Part of a small language model's weights: vocabulary 2048, a variant of Muon for these matrices.
Each number is 500 + 50 x the weight over its row's rms, rounded and kept within 0 to 999. Layers, rows and columns count from 0. Numbers have three digits each. The size before them is the row's rms in percent of the matrix's.

# layer 3 attention query, 128x128, rms 0.0502, rows 0-31, columns 0-127
037:487537560574587421519548537409510405482541447419435437440524471415598593522494474506435469429506466479480503498514535395576569453449475561502463486553545584482523464501454436534504480471500601516482427554471481523431524557522531517561481414502333467438404583492552503420576529455504566476490449513526529516503567534537437412506511545507484518573528497542502460501505466472543517491522
034:574509461613528508544476582551556502546416458528544422497458560481406590509533489476463490536428496459477616446412446446519448512500440543529432565498585532462491505501553457576509482580464559547502456515464583475439572405542443460511444488440419459520470450560546483443405525462515458576545438474496472604569519548522486518471489523489429502568586550497563464466529539526463556558499
039:513494499577553481492515564522460482509458427524533408448559506468555593504576513502447483389581510525521495529490520483581450609473512562430451534484499490513494544554515548569532565473520556486479542521541554515460507489486655506452409468518492513641482462510493473530519483385591493514464593527408496489527469510570543512523489506432475538433496526502663495422579541496507572452506
032:532522433436455474539466521539462554455522519440368563493423567554489470457514523520540511455442484545475515500354514513484541542535473475493492476424547486464513512456583507574537450515549531563482522501447459545373463504573474578452558486513528541358489470504455477511567550600480444612503490471506440615475546435417500515446519492517452546530481518430432459516490516538570607480434
037:511492519486496436585514561518457433522492463500464506503418565455375551448526483442509498471585501481482491440476539443549492446491459509497461510609531535497500446548499532559473490473513513537562490511567474507452497487490507589493491524460543488475546443577425460474424507516597428536467501490439604638461509591476525430469461489495514532601534560547555401499426543415369562621541
052:483497456427500517460523413517513516571423576491502513538564484479593493500479549584532579591528496561528475576497491528548557547490557494580536453467522470505529605457453490535468532515507513403479556572427477447440435515573505417569479435472537551441534569532529548491524544532412561466546551554595493428498491456546505459507529419498485448415462525534451638503597534477573424436468
043:501501424339426502502528467516506463523505451472475607485604399543485530524468502534611482509531466483499507538519508560572594597448523456496591424412431502551513484441440455464497492525549544447533555500469475433559473500473490471476494483468588530471500530498493445461550386513461530549503493522598489521455517488540534471493606483503515575485448430504522547639468408540549495420455
076:481355460482547488521415479501547524506491560521452559469516507600521606561451426577536502598516491553528451432526550465553481424424487473535519494572532486436485514443503389430468492540500433525453501427518521411494539533533605448537521428577530537552524524454474455528461555469460591434502558513477378458476521519503437559412458454503478564452447510438525559518436532490530523454565
101:426566435471588509502497529487500471390429486468504540561527491451492634448519528502534560482571468548492418572445513527431553479509425463531553557513520515456570488564511411576433547499496527445453520581544409368499413464588464454472457380484540499555445531534488558442505423577450592512509470531446514477446519423584466505515513489568529512451521498513534483513459486526562524441465
165:518496575605461457495504563542396563504546480551549424531389524516538490556597487518420550582534508490483580379464522383468421496557448522432454535592475465484419496441545536491534529427549557538583484447479610508449538404498499546461437552543452438479527468497486532479561568502478446469463490439533573458542487509474496510498455541555468487529499564501476502494490490469363532466474
168:379509459503572555546470546479478482376490475429505505406501512528420483557474478508440501496504510522503481471493472542473509491535483567453537579474466532446532415526535440535502523623399454421513505513561459482570473513421457502475514450541446504563381552558496502497415350388559536550439585522532480583474486539556479516456522483548496569478512511505606489529511508557597502440520
182:466483520514458494500528429542461514513466472613491497642557462402490466434543589503519465561435522420502469598473465546437526465469520490455539495528494440531468551534454536557414571542430458523418498506464500618524528519483455478555482556446468486478484454544607521478533512452474392530470423503554481554487553430533530433514559538522614495412464483567590406471563511470568478555491
185:470411530501534508526524474556495510581577462507525548465454584478523530481458417421565528489473410478476482436516607450546539495559500445469502630596462477439415533508467565488557503489348555514499513505478569477578462479500528559503434529525491467520567504463511454445500415490558487573561510515452512451412540422542474381467564537453425546452426519484454520438575472463578501505484
187:472525566420565418459419539495454606562510494509475529453571489476550611543515557551545531499484527547580498534451420524524423480625491578528386493554533457543494521477521559515422425488475505464549428457519594464432550477472456512480479453396441520532584551509468505479463487496536460495486512511579464507505575525454458591557423504470545515493561476467404435531486410557559439522455
196:467462433491477475558470503460435474434560475517452530439523501483577478461507611461512506567454483419499566491496438517500529483478624518520448636545406486481580504500377482399511450545564544519544482507460530554499481487576484513502508487465604636552478510464468525530464483440470536574478531413472425439426438506451477475485529506462590532477537572532596465499578480550543582514542
197:533522496393460561483473486574458455501509484456486470440435511491572536435404540601555524497541419480502493553481425568492421508511498465542485550506604534407484578614433458468622506443404490477571461495531450499492529440435449579523509459587492497488491460502470572504524575579525542451436455468542524518595499554505418467518483476500591524501508478456460546561506544543367502469501
034:509561444505430428468535490472602503547506550462486553549505492518591427465496560503508540615447446526612512569563441439508523439460535517517492453515487470499552505540512539448628444456482456543470536562461503494560425555479478523563502466562466517400517554544483546528569480595412580521529484551523498493384544421488485487451352531476518562536622455508502454489507522511562470510453
035:517483511532594486448514479448434565428440507601522529521532506582587477512469535505566442433532520414461439576564540535536537526515613502407473430558516537464538484450471443535444555575465482539507535434538454409495517607569512512456520410506575491504455529542533410513541435483511560425503465469510518398561527509488479531646475529453519585448410486543491532524535549515548459466510
040:402428507538529532510494399432564482599498561541496608489555493510538363533469561570533463610495506421404505500529482565496558537398515548511510501522510525463596542472435470514425502554445495467578479491503596426507470501537479477514524457538520515475478524491493526515621422575536473412470424517607510463519530500522494499495521435484488534556493491551440570565552461479482428530398
046:537525523552552440587563599572492413510495555469512431510477553436474611486599475504389535521556498516531494500506520450520481498550473572465441621585547475532485517528496589528559525435542543525489534511538518556454562440533584472555497500493492504583559516559527527464474579463654516519479569492412558551469442517511508424450460542509510468572485509489623452418481555482463488505540
041:487478518507526521497533557627461473524449549526510371509519527387494556469564521519471522571582512467558443484590490434522454541521466551458453608599458498497523530525472530451466499453472537461519504534531540522444508481537534453494457481481511488544558573455516475496429482435517494419435592483380597476572425516642503405507436523495483438492461517513621502498520539461389492535518
049:512531445454440530478477448543522521490506493443453612494555395570503483500537548516570512513441545531473563552494513569522589530526529419596601362459524579548479500434442428529484566560445463512524535433508454461555509501523486422491507497492497566454511531511529523518479498540416578524530460574601478442509513479469481574538578438539491494447462490540458573527567406547512496383388
054:472564457555526427459455506396511457409467388501510534501519460453446560453562497486533520309512569476501496601503504557479573427505505421581447453433522558520524516562482466528528513480512542495464533528518423426549497464500542458510478499469597548487524457546454560504471550566543482558571455612453412496456548500402478523487536506459464462435475430497490457390468522514458561515460
077:596551430493460456485521506456483437523468533435478504545555430525533535370490529446587468466496535578486512566551527483601573562392538485548527423439533519630565567511402484552559505413526560546499495527425489493535489503458484462460486532436527504504608489443463517519478513581546468427555428516456501450509584471501560426498525559463543429474465537462474415531511463498525480544392
098:518459437473518497516522542503621445488479573420463520416518504539413561498417470478516366477390511518533449496558519537532545494397569520535503483495507522518553517615411480481490492567443450571445494487539445525543497592459560446510530459510490582555562490472473444541438507472607540470514547552439395586524542581518491488447487506464558512469490507418581423470444513497579525561511
098:473524439457584525490491460452557507483467565442507553539525572513555580389482482517573519509551454554491433546469553454516536534480483456566538528507564505515580570522477431526461515441566490463474534521542467388469378475650459480446467377494532488555501561484459534432524465629442594489525470494432496419460549439557537450562486493518485484499517495445410506484479425523556473430462
180:513447511566526462520491508517519531462490559509492559471427518616444466503468553557484386634395505564513503437554538420575473491428503447482449473592521486484607507520452469445449541516500440561496584381591549489452460505511477474503491506542419469573539521436466471559433603469511543426524522521504423532499564549527519498424428518502533495472483547400512444417507432454526507554519
188:511425468500503533475463471494572552515557545498456483460504525585508493489571353492507472543520556379437537478484506461484477504476577527610576458511473475543372595496466518431519430530591448554506506428520544489520504474560519528468499383584498572478555496492503536453526434513527456532487520460520534489517512515395607475567525566557427463522505475422485522507552450606403466412501
194:530555493566478523610445514451508585490474430464419467528447435526435527500593497665535501430492587435387441557546443505532492477482440524523486541490463552410511498547567565475460527529510520453484492524521536489597543457553496455461535500533444617420540457522562444481441518437472571522513484497560560531459543429422487437517453489481582438446552479465548571512527494454520546579518
195:468446426574549473485491477507457489504524487496561617499505530444585566444471405533596423479510480479334577553579465523497495480582515438430560480473565502536592533443510602490495549515454459532498505479502473566560439462494527465476471549530492503348520553431492408535468547502595511410519511490506532520518465561562409545470503444515469510433544501503490473464559447519497567495562
194:557440524501528530421557519445495442585533522525475524518484476505475491516526465551558572474477467430562463521621495499488496550537503504491517510488479564396429470488590469482487480450437499546450647501437439467442471498393419490515566496502530522587465501369477511540519562374504536463485566587541471517461472486438559464514518527553591526520401592515440479523539445594557461544461
188:434559365557532513476456413557629486516502564487489438527441432477530449516488437563507489529469440511489454478526554463402541426501506487459425501543501441489554438422493535489680495528532480439510520494572607529492571539386513495486492509421568438588437412519491439491540555512408475559506539427544601519532506468485483556515520474502516460494536548524519495506560500493493534454481
# layer 3 attention key, 128x128, rms 0.0518, rows 0-31, columns 0-127
034:568543445456481489469426485517515590478505523576542582583465538519437455529585525514447515631422554536525503531494518560378449503465458498521463565551503482506447402474433599471522397495440426548508568450531505538562432500484505563548604550463598530503591515530437455501503524626457476501513617540482485461493486525536526557484505470481516452465552505562453592563512504538485504517507
036:444372568448471511450452480559485544392499443511466465541508455448543428515463504516517546465520488383496455545579566563495448556507479465542485422472529482439469471458470561456514531502568517415377572452531486490570476487501533464437560459477583509581484561395510538554489448548480515503569477469479439465525467432583515561575551508421536483391433549433436534515544540518527453427478
037:491457498460474508501466531445500450496430646472505554451430564477466436508489530478553547598526523438456473508556488524404501463538444541551507555544534425461484499457450572442537421512511329550528524445519399512557559514520488484551462463495461457433545549563483503524553436587441510511512525529512500461527526511507513456595412571492500488591492384475437461638522512468555518546473
044:467484569487446480487428492565559516429428548513533497605422424427476516535467443534500516489522552450511537546538521511438641541525548441543508469500404542424587474504386475381436557513486524527495559500446503480530419489471506458394541476429520513543482534450545450471478544491408577481544522467419469510523625530572441525529425533558517522535529586539441536484449517486519441542482
050:465515526520549554451514496449540483387493499515533502512540508468507489572485458553472515498398499522527506597474506548416569625554636467551561485427522549401537470437446541493463454572505484508393511493527492436443560508517547492475530463474515489524421469458538432557573474518485563505516470440485381484567577418510493457466490598472508507447421424392454536563533484524556514408471
041:497504500556491495514465572555461565615492505555529466474479565525540474523538456453507467494510577585401582506511527497577508531391473478505468502541458440507539483534618470481588451482497464404648436446448521582529473504488384512543450544546439475501506448485561534444485502460494470495484489514526546567415491571502524461549570384479502512619516587574522483573490522549534467570546
050:460596615469547470579483545448468548510487466519455427471486629592499499551447542558550514536536418445500536486550504480541580494555520544430569571519473472514516472532568541412530485464539465476461455481381492517450495528464427556600472569529419484522460434523512541578469553551467472542550520500422564574464535476583516530531549471507459414502458560383528466430460546442524476481553
082:490545581509440596557443426419539512506506549463483591380464620495559474555514525517470515544436520457544536443481481551482466516455501514549499487558577516522578464549534524507533551471511459512425465462495420513497569421566568548562478577513533461558505469556580501529528545489427474497503574545559521558459497484506469521480583385501502466488492536457431625531431387476564399448486
105:551527538495575569448509458410526459428509479429503424471583415387520511442433490485505474478467529440526499480521485435425502459581450463467484466497547476521586502543408531475531553525510577528455606475496524455519503408568484501417419388482587528526532506556523580490563515498442473489555560518482510571509581471558521509443458425551516595496495491543456570516470347513506464563512
117:450524482474375456530500480512501491485549505541509549468522536564500481577550530501512499487493541576529584605510521593536469518484522492566560539529495522521399493474559447494420467569458443484542463459591454498478542523432557426612448582488404418507482395469525459515457472445623544480406505462542500411539462456407500462460599479454468483540467494530544533461569599452451488466458
162:459527470504445495512526576417530542447581435438516465523524468479529475575388443518597614479437523511566544523473595570455532535601445522537607543447435374492497536558532495500389510579478474531569496474524531478466517479468535445489448452527397513532504464528461456546542556476529548584498472406488554472563527462506498407443542432474452566503502505574570517506542487491470483530423
167:514421430500491442469483466495402519497482508573438471463530500516510561453464549516471418517501545533546536606465536525396554448465508499479516434474576614424462467497524522450494525525509457576471563516500533547513485521466481443507278570469509520480442572484536576505543402471593564561454467465600516526516555423538507466525474510507497514537555600519452528516434574502472546503438
167:470461587521556466550411409458398486520509606502558522508397474553412536467500462423488490409496468515517467539432577529470564497548545422528488508438465501524504470544476455445517521554442522429493416472496610539475563535524488514536429501541547472467511553502409561510537521554501523515560512561421560478458602487564510436530469475404629538462498505445549550544512506516496373483451
176:439547448453512398425552596468482524540536571485501422473581503414398523539424502537411522458598489540545500490550431455582500494499514483524490494617587540553449549518528520430503529531515454529461489449487509530523465421503503556476468461579518488432507484540495428566383468565434488605578485449555546525479514451467451463467473581452527474514455538572447445591517488535537513486402
184:476461532461458486456491458481537460463499546464525539469457607517533502564554541468560435485490551484510493503468444530575565545525497461500468591605494492524542515413543512537538604460501517503345501542496513403521503550410498489397539504492422592504506480539480530557568432502420548585417440527503500393520486507518528505381529517395532437505561522518532482526455512590409444560555
181:547590463559490481558540534511489442489507421536568481537576445517482516435554448471553450576544442462570494465459486571486562431521458529474404559510486499440460526438429517480566556554535380488471501510515501572431540459530449556494521423547455478386504463453418566599485470433389554463513449504542477491502593576521482524489574482459473605527494464476354502507501545539481492517461
034:475441527533595490429461444542415464501521495500579567465548533591423529583560462501457495436517556446425506478456547539479566573533471572500562531506539571481434557476385397567492537432485494508435448505515538548446571445486495542477535556555504508503469508471549469452554513399535510472519539533463573528561512498453604560491599478587456467552505617544538548552500470447447593501499
041:490509475469451502477429547502516452531471460436443562479471522465471443484527474425497474476555506527524555488478495480426477446477385528514489591447484422529424491494504496468577429463587537501502517502429559551490461463462540583571438589491448452434593496541478547483424563454432527516531503605525463513398446535506506531491535451563485366625502595419603468543490455460502414562472
042:600574466500502481473482560543471521619514547510486495480520550528473486456493447484468436541544445544506514476407514464518450488477469670466460512500476466586481481519551513586536433414526461519520497521476518552544462531509508490610438641418433480537616453546460483528394529400479501484520519502512591485438452532416564464450506455521566455538427424467469460592513480482515471450535
044:505484524527417507438501513329554573448444529559529595442520519485533377508528502492549464541443464476464461550501503551475541502449471555554564534507505389521438532508462478527527434553429445490421525483574439436569512526440464547469438509583469494499467513418505538456512447581530515486601439527604462546514523431463526543478544473399511559534503484435534567582565422465501486445481
049:534537477464407526452485454573552604587497531500534667512532541575523386488504532460529511543570525584460535509464504567506480546499482585553545528492534497534549567492526412556494420538512423570560573463525552531528487497477533505446493582495479455533497477496531518486463427509537503456452491555654516522458480525404510454410556470495574555503465447553503540582569462412535449474501
062:543449462550519506502483504422434482508435489477484470558423510485448574518501466513536500473542520419549441523530449463411454460470438507478393522529453509577486513603406536570556499400541538468446543595494503500502471495543584534442431467539616515470494568507393466486596533533459509528556604576490488508538515561501485564470442445448477497421542491562449517378480531529510626533475
062:482529482460570651548545468459544468467500500483474527510579457503424517420427458535572497529501526490593459489507462497395581498570487479474583598566477548599456494511457568473415438437538512585436489620555499502446518477554523467463549474529501465489501478505406515541509574545570514574508533430407475606606556469556510520497472518482571558470467509436540483433460530474536511507500
072:493481485469521470580523465435509545538384581539473582478395522408529570469535491565507500450554513493503487436533388531453451535426572472470467502561469538508467508602410508579596506412545457470378466618503484538409491565605449498495527534484561468555450553506533416509566553515474467504498522625447456525480490525499496523518447454560436503440518533465483523507473563505517541537488
110:482539497464524564525512385530527434532554489441463567456567412603409518386485510445494444481464579507496492525506416507453509474480542427579518517605519574634459450439466503503523404500465502519447506558607456534461473521489555496558586571544546467485522408538427577522449470473533461458438550530451407517543529482496466538494460528547585549503435473459458526413501539501513471473520
150:479546511524438432480423568486442517473459552594527485517421665505546459644569518512465515521534450514495547519543551538611511549472496557482525534465494494393508516530546470458459568512487464493559427372443464434531569485441505531524436509459441414493528500461622446503512488542492526487472460504553558443467437495445524453530622471453412411481537493497562451536520512484508514487470
163:528562487522609591433391490487524498482539529447544454490557520547477410519433532443515505537446570442487521480512519486524657458508449490497502442529540531444555461429452574442474495512425471607495503486437459456516518407526536551533513515555504512485507456557484647526386505472497444502443516432490512590503566431592410541561487516493557452557495534474455500500446439486559425461526
173:476449476526602625539509458524420489532539558612488448502511451526454471414376442498440448465486460453498444469504522444440526521565483587517617559449538453506456500376473536476459519432505551546574494439498544459426532491430492503473527450461518608394566493582502602586497492492498582543545473488531417500490543558546515525520507478537488461480576439509479462503479456527520572514495
178:501500535472472551539497484551531484397531534406407537613544503522487645499505420484461462479568456498493515583596444462482471550434566568548475499572423424434511460570500562545553466412431499539518561440557460542516506596534411458486519553526488492457451503519539547556456526449496477474491449479542516429429569539421494479504490526437397486438540517525535582534424508446520438500450
176:460598549556499443509482449534483485522346521438452490567577533475528532544536491505506486514559536492509640342486504469429496541475567458427530547442551455478527399508502550519478427534450404518453505474522500413466522464472525535430504485501463538491568576437522502527507507502580447528559501521541574443528420504473430435592543494428582527441490516437462545485526542516508537552599
183:427484455422424528365595554444493479532426519529509534517495476519579506577459491363385500506543461519427480562521550564527544474509462481522456520520518489448469491424536530505492473522563458478520424534507519537576594422539377468434574552479473504535501519493449469528487625437536487494452526581468540514441557501496503436502495514556551472417526514415481604461538469514478588459448
178:632488544487452507514438533419578499502481464518582536477549456500513512523516473542529504520522565530559442481435612424519570509563526467588408545531464572460558522501466478533584481425512426508504498480560513556458521483377454529454434486501524525479546409459573459547495504529591458524477437403517543453398388476594537512509475444571493431470488395492517483450551526451570517513488
# layer 3 attention value, 128x128, rms 0.0506, rows 0-22, columns 0-127
143:492451552512507463421519536514498545538455458461518504430548502482539530396527477400565555554460477527487513524567553403470454615524541399576522476451434546462550500595507580500459520426557444527475451483473516489467531442487515418494459499482480507478532523485412551559397439601517501473422506551446369477465574549527525572418548513471535508567524417516517558546496587465545547424473
138:528498469602425539466572490496400608413445494422533563526534515530552427465495504559485477557493404498499500453529510523589555549606501529543378420534519517534510405489455565534413557536444549482514424449532433542442545535541483513476443601463494544491457531472560523483473502511526480461543532486428465561566508486502507499478407439550559489422560464559471433502467482608443550551481
144:419433480492491477492548412512482508512481533508445568530491424393541427510510534514586476506428479576453534527551551405575506517523446520462518505493459493536564472443590420544492520438506392477501588453557595516533420506477566514494548507560451415537492417432571518526494536478414569476567573508503528592519581431503515518578523543429502472418425445484532465552438556530484506569436
146:487554578547452515514535512494402439468479469559505494534553542474473505529511551509591630513470435498448405482445515473476630539429530432519501472504571477517401492534591532490469506421417445471544500490496544482452448475540510392475584438457547558587456528518609510528553506485476428471411475505549566462483458496443414635524460489496578477547478427504505524567504479485430512489457
141:447436414462546507542503466527501498451503453452516553493584522486499487495500474479475647487478477417538509485513532465481538469453513494460427434519540435516582489491496389541494501463452471540578462330508557483484535542462494453575486474416482509590583493448429498479541549502454609507528501507508428521487475503534473503460541551462537428508475612584405556546479511486529679501539
143:448530497550509493466475434569523432517531512507519570466543533460485540420510515556466586483439474454476456630471493540531565461501461531486541457531497458484555399528505531576520552540513510463411462500326528538413529449482390500437520562623514434586468482583499445493425475556588492460571437497505506431543481609465466476460479469512515499477439477554561489531552569537546543469549
141:537561416500533429563408471497512481544466431498619445543549465517497515551470517462547579540443492378528389558504439447587506522531495438551585566566526519473475391445494526586441471451557513543506469502553518483537417492526512554494370578512494465508478534483520557434513498505466483545574565544512446458463480541431441399533549469582480478500493514420475569551472516493424467567511
140:491472519562561516519611446509519499458514531500423509468438474557477448536534532604530505513409402440448557506410439428537472471532507476524518536572552431472550499498483571433567447466586444474482554508470483454567511441516459485526439549510567383448549552471535536552510532483507445593434432481439499427548491548543575505495493447530565515568493520599437513545628434478530486444411
133:522541550467498426588539465499424505504508483535538471534588509430448495468557500495510442437453485373533499503442499489523544521490583455495536344530440461557450613433582580580540531434529439614469418466520506527604565574482559537487543510517533460505519473461443439509523496493538519549468507424502481457494564511551498503500460507551453591434447554558529527445461410519492427450569
136:529519561479492516530523475482525499521456524517442540513464436502533562536480565371546511552521523510553546585352506500504469496543525497497526400487553403466466519467450446500452487441556510488482480441455432489526441471490560633495528545480497570557502471554536517590518641559518472446514432510466487533470472500506527469521366547396381553504542559506472396480476536529486551597445
144:575478528603502551499487466546473415472644474606382472382568481563477533547548468502547573462524520497513645490435470485490493511440477479465460495566482571521503530450531570552419434503570472439580459468503562552518527500536479455453470459479505589547483453539514436356420519503465476520579550547537507485493537474547586452508528466467529542482575459502467455452488545464482472490489
140:482449449525501502528450465521479451444610576483497479524567463526582532507439492472505458599528518590430459512484599515540445655484528451540467544487588505529490530495448499396508533435462483605518523509511501462525453537486475600554455494525493472563419480551426330484525528485561507532568469460511462487556574564447488503532481396493491511482492472501483506501524505539405458372550
138:550460511494460526418467526514514377528499591454485492588471457548525342491428451565528583519528516444485519503509501486445511604503528487517486483542608594544422505597455518536490482574539458505480440530433468509518517630422417517488518519481470494507478510402509505497522476522402440486524437553501478509473515451487481510492568572456493518445472476552537526531538469426529361621471
137:474521509433513539509490510478433576524505575493508406536491474504418501464532571567552498538466537473544547539371513524390517496574448585569416494547530521499530426490570491469497456518524521528508500551589583559468506391404407472625473516538552471572582511477480520549494486496511501431518552480469491427510550563346453525506484515422439534504528515470606466492464467530526461489579
138:485525451545437503471595492521523501547469490462611434447503550444472567467423532532598472426565504450473506579451556504464473596480524577557468413470564519513570419537461452470523547482524461568625541574415560468472576541485563482502526480485496411441544460556521544470451544403455506508530533461492515444528441405540550471502561512457500397469501512444416509461492404567449493501526
140:488583490431486509466556457547472451514533454466602527479451460514585443439516437427465523469482602394523542467507484524447475475494555497526459570467615546525451518448507555435507526420518499394540550402556534537530479504539524500550485559491435533423464408535464500517557440575479498428507532473468629574490456482493458448517388578473446455545532532506583516551486462481582515401513
142:533497484457508480568465563460598559533505543469549457481559503533547422500561598457424514438430389500522504528519620413490530512478567491447570491476429535527489440436432588442591509551545526506495561455432444437459551575526517478398439470466579538468466507484528446522478510496473523363427547453559523562538526509391475489503525527466526568475521514532540517515547613541447502498468
142:417505514561510464531478465506541579501536455551515498549488495464543476409586492491451549516569550454471522465450524568491466599550526540575443433485398449515517490577536487410526442461522527609478568496557435446493529467523404496511533552503499486570427499548467583413460486557484430500534504488529471405448439412574470412543572544486520455483381525514437449521488577582450515451431
141:585508441461538535580468478530519563532540447480490397520499601436561476471559444515499462512562494509498499470503514523480538528492614510530519499482497532441466404500537543392378420529482549416393423514522427523490453518441540504487488454591519440594580418478422519486480538469495561466474480597521569483445549492490559554491420505501527427462521481630432489488470465536422530549451
137:603479552587568437470445541547424476569510524460560543467544519510491520494528430541467505448479527489598417433568569520467488499501467606456528540506566442493477529439590528529513575453515553549537646550509451434382441399480508508509479545433448492472522485526514415514472466503558493409503511534401457548445531464520556499447565553467527491472519568506448514399572464501434471465474
136:440481552495589589498473410533489454453523489482568524554499500437549481515566541457495489462523408485424403495517470504493514468521501503441589452491530557539527500496531467589503404581554475505595423611516470582454472460480553499554480505422374497469521480592552488543441525565423459532453349479532512506492513414480501518512397485429564540490502546516446569473551539500442553474544
143:447466506491510438641410511430480475513617454533470472532428426525594460482505512561506501457503519482493455610522458513559452513524496515514503492412559516508501579530465548557533536391493508546447562507494482426505606454466478461474582562538496538490568517465455455414429456481497491423481493465496579635561460493495475478472499440429529501565478435423471556479531491594492584571421
136:444417527538449603453434522452483462569488496503394579372554520400470521523536457516535556473502470516538450491495478533532539512563587441458514520523585485481477522472455563469468461497435505496544523498470506513529479541497490591545559395512584458537488490423508653510461506536535561489483486379435500527446517457467481451463532435590407528497414587499480541534461553570444540475571
# layer 3 attention output (transposed), 128x128, rms 0.0629, rows 0-21, columns 0-127
151:496505497501454407582495471442566484473501470547480451599581459555489422548557604516523533503609584605420560575477525465477461508420510527517435514504474588507454528467432466492420485498450474476547492518535553517535574501483448381435463535513443499536458529502511461509506492525512561510458498594547458478516450612580446498412397540396474476592468500510505491534578461504524434467446
155:493585545563523585485548500438519536474423539417417478386479535468498451488523463537525535450551464508491419457484520425500546496584481626439455615440509422515429572475441543448515460521519509616474537466425526526513613496504520550448525463574501467499476643463466524499545501488458477564515485455510596533539539473563418420479457515481395523493451442549527485479439491525491511545505
161:513465557495491449510489553538539551476498520463554449609478554518464531451482466510460515483462532590449503389457504495513497511531542496478446538468443479455463417535452593489460522521579622556557460500451480481575531566512456516525389484547469538473505502514509526425523454504490617385495454573549471472457483594389401434423518523511551541563575554469536496434441566456415600531483
153:554594498523510402488500535452449447510513389495558490568506473390490531467465514461556488454491520596516482468409468444484592428464584483434583549530578525525457519520542423538550616444489474534464480607511474549581479482480500509456478526582519512492377596378537545490571433479531513558538468504462464467420541505526452514580494443500500453502544601486481459485485502514565480530452
148:548510511523401583552492527521617554485519466455501544572474500535579490531440541458462444442637488542531565415445425476570505486483386479539388567506519441452493620511478529469526498541567489512429527536475533407465525462517462490473509456427451446460471492388530524452470547484530465486508544512553465494463451531458507451513587547503536443499569478481551516535524455501617382560536
154:601503537526571436547504526510475529478469453622424450463523476523562523492566465569466408388480490488468440470457502529456524453531454509484512491479453573468562592474380497442496505466502552610422542563494467482576495421509557483496456482506473435465454499616532438573389513598440526512473521510447518417490461468539599575515534522477532609440532458569550492487510532493459468530507
155:556636405471483456517459530578538575523501536417575474504518580471531526499500491556406446475531530461502522542540443532483551483492453520488449518466485546578561494449389491458544501488480479481524538485556477378476516495496424529630481549504604458462470542584446428494615466596481418462529427584486583453477534480382534492537496477473474506495469517427472553519463482526492494491410
154:433542464433465579419537483436532415515388509533493519496499554512396510483529492448529474498554517528488597602468561460430455523508465534530545554370493465448565608526590503474478534563485538473540492480466508460539561582539567544567428500467448514401490493472499437486480488486501535503535593474450387515512489496454562605531466537471498544441429485417545405453524588521483503552487
148:570477500490557517428466495563520506517478569429416423472486520563516531555483480426492464465525546495550464533522471588456418432520457495542546584569460521428498416590595462492460524460524551389485502544489462404489512505358472422560519454591557459509397581487498497598519521472523526515491517519522403450497530480532507507484504467497525594512469559410525497475541470557518412509618
147:461537553536561494473516479453598430571425453466539430498562605441525449590520502493530468520453457479487508411526567532476439457568533472581420622531474516579557428479561508461523480499488478602468396511560457470573550602481536488585456390487509450486450445491515520452445415461617453434464444454527527551506489525505519502498483456508528467485493482558450550595500482432516455521492
152:465502511439455511498522435575505430455505539474532528456530549541636515526499515515586496497501441517487480506557594539504530538535459420472423429524523529459507541531450427450430560507565462521526452561443475486515464589581541343371561422457497453507464549456437490574570465453472512441493471500457456492485494430502417530508506543534439536550530536514590492469582608523500572523408
154:459524392503520480517465512509455461529529526448442564456513618499479527525524531516430598514523549505532477499545543547507435477415459507525535471559455492554530496566500520499446474379453521540507468560498496558553498448514496613477514532540423414529323571571498473421548560406456551469489461493448602526393469508480553491428427545561470484511528505524574446474509428526505526491603
150:489520548541529512503584454464533535375514512481500520443453533421497515573543500438484450385514543404546532463419531449538423466378450538442442496492580551484424498424543420489399541431466491534508499502538495492486484463505535464516528544482473590480531540604519524506547526554562464508483509452595561500591506503451440509460475539582466508510560613399584483550499582458420490507510
145:550513614499521552452562489505545579491438495625435496481512495463509457527541436578560511489472509411458468537449529543512468589413477498601561442514436461550503555500493515454419498437493507479616562502522518495524515456524505480466511419505484468503411528447467505468484424522529483493535402487390458503587504568446564496454543505552577418544472540375449560508390485492508561501585
149:493504511476460486506527461508539546507503551547474490411643539397541532505560490460449530517426488509465488439494398475620513557448554403468479550413460503484511524473512456443505531493572474460518441547472471443502568534378490563438450502510582481486577487519449587520535592435498509486385522517445491550598515444492628534425479561491455525492542563554474425519516485461568450474543
153:526495481542604573503464529461507534490413495522581531590549481512606483531541486424481481438439520496574597484554510524415445504515556487499534570492632513508501443500431556501420402509461419444487496537428508521443486522506407518483493549526485494475591529550531507487551456460408549477531444532432441434537478427564535466503548464551518359530531464440566535535441423499458478511595
159:581460445502544391426528524430530563536606581472472474456541512470543435421518478525435492481589514499531468525449529506529531535540507563503559437481536492435497459523452472488457450564420493522403499493539601502513444451540547516518480437530502617383483424528431572435506532460494532514506490502570407549553471482491578463473444468460563581544441469537466470534505474594611571445447
157:419491506497549538521505505445578452467514476465406551449597428544506480486463539531496466508555508479467513524584525512577506508481632562480552433572446462581514524521452467521477485415510639418441529504461534399515537545461554471537483561461456482559517560424543427433557446417498533430469538534514453469533481488451579491558546509519523579521517534568496459533453430465390454556399
158:450528497401529472491524518470565466494564476512451485548496403456479539556481546462519513486472445573516464506479538563500461445591576384565529410485451561458493566482506547413544495588446471537400524491441531453421535503545429637531634500503534535513411605437488492521551518451501463496493509473555512609549458485489503492529527593465474516566514497468501566487501476459421450394517
145:448515445444451510547413448514496514492519482397403507572504500416473481522524492537494560522535532416511501540592508536454471460453428528498610417567441497496589477383408560484506423511476561519471488541511414585510523465488455519426544511508503520466505602513557513542456578499579601556465548469477398473593516435449460430536530508493562502399502556532488509563446506465547563521526
152:597524513452474459514515488434491505483404493501572498496583526471527540538435579492459495489423529482539512502509495588558537397431520457472456474521557519482537467432503533489594521533493509481507418394584569422422612452496536542475439439536449502390482528481523621563495474485525558620590565575533531456443497437504451446500441490547534515551459461544503468459440554485483480442412
157:493560434481519515551458506585508512421510589561472526547440520499450485450522470465556445514479515526527492386552552511458572477559505551439537566392476453609458503450505399422429438481513547481468460457513575451509378558457592545478434598493476578469513535511582463501447541485564456427546497551499380563485486483598497501427499492504571485546519531542518519496505424474561428486497